From a checkpoint of a small transformer trained on Wikipedia.
Training: a variant of Muon for these matrices, 140M tokens.
Each number is 128 + 24 x the weight over the matrix's rms, rounded and kept within 0 to 255. Layers, rows and columns count from 0.

# layer 7 MLP up, 384x96, rms 0.208, rows 0-92, columns 64-95
[[149 117 115 119 133 100 147 131 139 139 116 128  68  94 124 113 118 113  84 124  98 113 141 132 148 121 152 116 135 155 154 115]
 [114 127 147 143 114 150 119  91 144 119 144 130 119 106 136 102 142 117 107 104 133 140 136 111  84 126 155 145 126 140 130 119]
 [111 125 132 111 145 174 141 127 125 111 135 165 128 137 162 113 113 149 163 143 125 166 142 125 145 146 127 108 123 114 141 116]
 [136 157 169 144 129 161 159 150  96 151 139 164 137 114 129 116 186 132 151 166 111 156 145 131 145 152 141 103 134 126 121 135]
 [149 133 163 155 144 151 181 105 129 115 105 118 128 138 141 114 151 127  95 163 139 132 127 145 140 133 136 145 142 156 132 123]
 [ 99 153 106 133 111 137 133 119  98 132 128 146 118 129 122 106 156 132 108 175 107 150 114 128 121 138 105 159  79 151 114 120]
 [114 180 163 112 127 102 122 110 106 106 119 125  67  79 116 116 109 154 100 115 115 166 132 125 146 147 163 118 140 104 143 116]
 [113  99 143 103 135 133  95 126 158 123 150 168 130 139 157 158 148 114 120 132 140 141 118 121 113 150 161 139 108 118 186 113]
 [142 134 143 141 139 112 115 114 103 117 130 165 123 127 150 120 162 117 115 124 144 153 142 117 132 148 123 123 141 143 119 122]
 [111 149 141 116 124  98 112 143 112  98 174 130 146 151 129  87  99 149  81 157 134 150 118 131 128 156 120  85 117 104 114 169]
 [164 125 115 153 126 154 104 113 165 124 124 128  80 154 190 117 138 143 101 157 146 139 156 147 132 116 168  51 119  97 118 115]
 [137 132 118 104  95 141 139 175 110 158  84 170 158 119 152 136 104 101 117 133 149 118 163  94 103 164 102 117 143 150  93 134]
 [178 107 104 138 127  88 159 156 154 161 131 130 156 100  46 136 142 106 103 126 150 124 114 152 131 123  93 121 106 145 161 128]
 [131 127 128 135 141 121 130 166 127 138 125 100  91 139 143  81 131 172 121 147 109 161 138 105  93  85  86 113 167 157 197 154]
 [164 110 181 134  90 120 133 106  87 137 151 107 145 142 139 172 115 114 147 188 154 169 121 165 101 141 133 109 140 125 138  90]
 [118 131 125 139 184 122 132 184 157  88 125 152 138  99 120 134 114 131 111 134 140 139 141 108 119 104 142 140 103  98 130 130]
 [ 95 118 127 106 125 124 104 143 100 137 125 133 107 120 115 119  98 128 133 103 108  99 116 123  97 132 111 140 126 110 107 116]
 [100 107 131 139 100 132  93 161 123 118 144 143 107 117 124 122 149 134 148 126 107 112 139 124 163 134  99  91 134 105 137 121]
 [140 151 111 132 106 136 172 139 133 171 114 157 141  97  94 127 133  98 100 178 133 104  71 130 109 161 159 135 103 155  86 181]
 [147 136 166 144 115 161 137  95 148 133 130 130 108 149 126 134 108 127 129 113 114 150  93 138 143 116 145 113 132 151 136 131]
 [133 140 134 129 141 100 113 135 153 103 106 110 101 132 131 138 140 141 168 129 168  89 159 138 114 106 133 101 128 165  97 127]
 [186 125 153 113 127 115 145 119 157 114  90 116 157 169 109 133 176 139 129 101  94 103 125 137 136 132 117 118 130 119 125 120]
 [138 145 132 134 157 137 171 126 154 132  76 122 115 155 103  72 120  81 150 215  94 144 129 154 143 135 115 104 111  85 172 127]
 [146 124 128 133 166 116 118 130 173 119 147 152 110 122 138 154 129 144 106 123 109 118 121 115 122 114 147  99 106 144 157 113]
 [125 129 117  96 139 143 130 164 108 141 143  87 171 134 105  92 142 136 114 176  82 128 130  95 116 140 140 126 126 104 128 117]
 [111 133 161 105  94 100 101 114 100 113 117  91 159 150 123 116 126 144 146 133 116  96 132 155 122 167 135 140 105 147 167 149]
 [154 146 167 156 138 164  94 149 147 177 115 111 104 149 135 131 146 135  80  96 112 144 133 143 109 130 162 120 142 124 132 155]
 [111 104 198 100 140 145 177 113 123 109 106 176 147 100  89 140  89 145 153  84 108 141  94 150 121 111 104 130 130 100 130 114]
 [116 132 141 170 123 152 128 142 158 152 149 130 149 110 110 130 118 129  93 154 131 121 103 227 136 103 155  99 124 137 151 116]
 [122 117  83 134  95 135  95  72 122 124 132 108 139 134 130  72 172 136 116 146 109 147  96 116  78 105 145 166 100 187  81 127]
 [158 138 153 143  72 165 191 134 111 165 112 143 177 147 135 113 183 107 107 117 124 104  88 100  94 141 161 144 140  73 102 148]
 [104 109 161 175 130 131 149  98 132 137 149 123 120 131 142 154  89 140 149  84  88 156 123 150 152 133 163 138 148 119 134 132]
 [109 138 148 115 139 138 150 113 130 124 134 138 131 141 152 138  87  95 106 160 135 177 140 135 153 158 119 121 162 116 157 152]
 [119 154 129 133 133 150 135 128  86 115 134 115 138 147 110 142 115 140 138 118 152 168 173 124  97 167 120 154 129 159 140 135]
 [ 99  95 137 116 108 126 156 119 139 111 125 147 122  97 139 165 158 105 116 169 119  95 129 125 126 130 116 126 120 138 174 148]
 [ 93 116 141 127 109 124 130  99 135 104 141 131 129 123 155 136 137  98 119 142 181 108 140 152 105 157 146 132 143 107 123 138]
 [110 129 134 113 123 142 149 140 143  94 148  99 183 169 142 147 123 166 118 144 132 108 190  92 119 133 115 124 124 124 132 146]
 [101  71 137 137 110  93 162 117  92 125 128 169 135  87 172  81  99 128 129  74 116 148 134 145 157 170 146 138  87 135 152 136]
 [116 147 146 112  92 158 119 152 116 116 125  95 111 116 144 110 135 122 128 129 127 135 121 165 139 129  91  93 127 115 135 149]
 [142 109 189 146  85 115 134 156 109 107 139  99 222 168 116 160 118 118 149 111 135 148  70 141 150 104 132  70 135  89 176 140]
 [ 77 128 119 153 117 123 154 129 136 114 153 147 176 134 137 114 164 147 144 117 100 109 105 123 129 110 111  88 152 124 155  93]
 [175 165 139 103 154 136 112 137  95 133  30 163 153  80 138 114 106 145 120 125 131 169 153 123 129 115 122 114 122 149 125 145]
 [ 82 157 184 103 142  82 134 150 120 143 138  97 103 124 163 162 109 160 138  90 129  98 108 131 119 130 164 155 128 151  93 139]
 [149 101 121 150 141 100 133 120 125 115 124 121 148 116 118 159 108 118  82 118 156 123 142 139 104 102 146 128 140 149 113 117]
 [123 135 121 148 147 162 124 120 110 156 124 113 111 140 168 148 146 141 100 109 122  97 133 111 153 152 175  76 121 154 123  99]
 [149  94 161 117 127 120 115  97 110 107 148 142 121 143 158 121 179 104  83  88 134 159 103 145  98 143 138 168 135 112 200 123]
 [101 114 143 127 134 130 164 156 120 136 105 129 115 107 169 122 116 107 136 114 103 110 160 143 136 139 115 118 103 133 157 126]
 [118 117 130 118 118 168 105 126 144 146 114 129 172 120 157 155  93 124 144 103 149 128 127 127  85 147 118  99 151  95 159 214]
 [111 141 135 145 156 135 145 148 123 137  87 154 108 155 167 153 136 160 106 119 120 102 117 107 142 115  81 195 130 112 160 142]
 [ 96 140 131 105  93  88 153 155  71 120  51 101  91  95 141 144  95 136 144 157 108 128 174 129 154 131 124 137 109 136 146 101]
 [101 117 117 104 133 174 120 154 144 162 109 107 142  96 112 122 108 213 107 116 102 118 112 105 156 112 136 112 133  83 103  99]
 [112 132 137 135 140 140  83 103 126 134 136 112 112 150 133 132 139 110 143 118 116 136  98 120 144 124 111 107 155 149 121 122]
 [111 142 123  86 129 114  75 131 144  85  99 100 101 114 125 114  97 114 126 160  88 141 132 159  42 107 117 129 164 148 108 180]
 [136 119 106 138 130 121 141 108 135 136 160  92 125  81 128 147 143 140 136  95 147 111 124 118 120 113 105  92 122 132 132 121]
 [113 130 136 161 131  89 154 118  96 103 128 188  92 143 129 125 112 151 116 121 128 134  78 143  84 109 138 127  79 133 134 116]
 [105  96 167 162 131 130 129 118 150 105 147 121 136  98 139 135 123 127 159 135 114  91 111 118 153 111 130  70 141 166 154 137]
 [117 167 135 149 177 165 146 118 175 135 122 157 139 124  85 141 150 129 128 105  83 160 139 161  88 143 138  72 131 126 129 178]
 [109 168  89  84 137 135 111 150 149 138  88 116 127 124 133 154 134 192 117 111 130 140 128 129 144  99 145 117 148 139 139  79]
 [147 145 118 111 125 163 100 118 109 153 100 116 125 115 111 161 123  98 134 141 129 126 108 139 121  93 113 154 123 143 148 113]
 [107 140  90 123 102 155 107 103 145 110 136 138 131 115 135 100 127  86 132 151 146 141 125 116 122 126 106 118 126 100 109 114]
 [160  90 132  92 113 134 112 122 138 124 112 136 127  23 150 118 132 123 119 120  76 142  55 146 119 128 128 173 110 127 147 109]
 [147 173 120 152 134 110 122 150 140 119 143 129 110 159 122 156 119 164 140 125 135 145 130 105 142 117 156 152 120 138 127 109]
 [ 50 115 199 124 144  90 103 148 113 102 147 136 116 124 126 118 141 121 150 190 127 109 126 122 116 124 134 176 105 123 114 123]
 [134 131 116  99 123 139 167  90 101 150 116 116 101 129 118 134 142 135 135 125 161 103 120 113 126 130  99 142 131 132 141 179]
 [149 141 102 119 141  86 126 119  95 115 135 160 112  99 164 106  95 104  98 188 128 168 108 107 133 147 141 161 120 139 174 109]
 [112 108 123  87  83 131 116 129 115 136 139 105 127 114 207  93 169 117  94 154 138 146 163 171 149 183 164 127 139 141 114 141]
 [107 198 136 104 140 144 129 149 113  98 139 134 152 138  96 143 108 160  75 141  77 142 163 156  95  80 120 133 156 134 111 134]
 [120 159 175 129 106 121 115 190 116 103 147 153 108 130 225 127 125 104 128 144 149 111 112 147 139 184 129  94 167 151 138 147]
 [173  86 113 123 112 145 144 127 124 168 118 101 136 131 112 117 141 160 155 111 134 161 154 133 156  87 166 143 142 134 149 150]
 [126 123 126 118 110 128 125 129  72 131 125 157 145 104 158 123 120 134 154 171 173 113 138 117  98 122 150 154 128 166 127 135]
 [ 90 148 156 102 113 106  97 112 124 104 112 123 123 157 107 141 139 123 148 113 103 130  99 130 141 130  98 136 154 119 147 126]
 [101 151 102 169 120 119 118 137 142  96 116 115 108 157 113 136 144 156 142 148 111 127 120 143 174 138 129 201 146 151 105 147]
 [153 132  77  70 129 111 131 110  96 127 136  85 121 128 121 114 143 131 139 122 151 168 124 156 141  85  93 108 100 131 125 126]
 [135  90  96  78 127 132 104 137  99 127  79 176 110  67 108 156 167 134  37  96 104 151 119 213 115 137 128 128 127 102  99 183]
 [115 107 143 125 125 138 178 114 126 108 116 112 182 161 138 124 150 119 150 110 154 144 128 101 131 111 140 114 162 154 116 133]
 [105 147 118 137 122 115 155 170 114 114 153 139 100 102 164 115 112 122 125 134 137 133  98 122  91  88 142 114 144 160  87 144]
 [ 59 106  95 125 149 154  85  98 140 114 150 123 113 137 146 110 164 131 114 136 108 143 121 114  75 108 123 149 125 161 154 197]
 [132 120 112  86  94 127 166 143 163 138 141 166 134 105 124 132 145 115  35 123 158 103  83 182 133 151  88 122 153 170 131 122]
 [163 107 132 133 137 113 127  95 106 110 101 163 140 133 107 120 168 129 100 143 156 116 160 144 142 171  92 113  95 113 138 171]
 [100  90 107 113 125 124 144 149 151 133 117  68 125 171 152 127 154 216 114 126  94 104 117 126  93 144 131 143 109 131 102 137]
 [137 105 121 136 131 139 155 102 140 150 104 146 151 138  96 171  72 160 113 119 114 141 103 149  78 141 106 108 113 129 149 188]
 [ 60 160  96 134 131 127 109 173 111 136  68  80 113 118  68 123 114 104 169 116  99 136 125 162 154 121 116 129  97 146 105 155]
 [126 148 133 118 135 111 141 105 115  89 150 126 127 127 105 131 151 120 117 113 127 145 117 141 158 141 145 129 108 128 131 123]
 [110 113 142 115 122 129 151 153 124 106  76 128 152 128 120 155 116 120 138 121 132 127 143 117 131 108 100 161 105 141 125 134]
 [150 131 130 183 194 114 110 150 140 134 131 144 114  94 169 117 141 137 156  85 146 153  89 117 118 163  89 151 141 128 106 126]
 [109 158 113  90 132  98 121 105 142 134 132 165 128 131 142 145 147 138 150 110 106 166 133 118 114 142 137 156  91 146 153 129]
 [ 98  72 125 123 122 118 139 121  90  84 120 124  91 111 131  82 172 157 129 172 165 100 139 124 105 121  94 134 133 137 121 160]
 [110 110 165 112  92 130 137 113 150 119 119 139 113  94 110 127 125 163  84 134  74 165 154  88 122  76 140 119 121 113  94 131]
 [141 135 119 113 130  98 147 106  89 120 131 128  99 112 125 126 148 113 145 123 156 133 151 148 145 137 144 107 149 129 132 138]
 [145 140 136 131 138 104 129 135 161 134 112 156 144 154 103 128 165 108 142 120 133 119 107 112 145 156 108  95 140 149 118 133]
 [114  72 113  80 126 165 181 146 146 149 101 106 118  78  99 177 150 155  78 121 154 137 169 176 134 161 119 158 163 130 209 134]
 [127 112 125 138 150 121 110 145 126 160 134 145 131 147 104 129 101 136  83 137 119 122 126 155 128  58 128 109 126 153 117 112]
 [118 110 108 160 102 125 173 126 156 120 128  98 167 116  98 123  92 177 101 135 138 126 134 117 139 119 138 131 115 164 126 120]]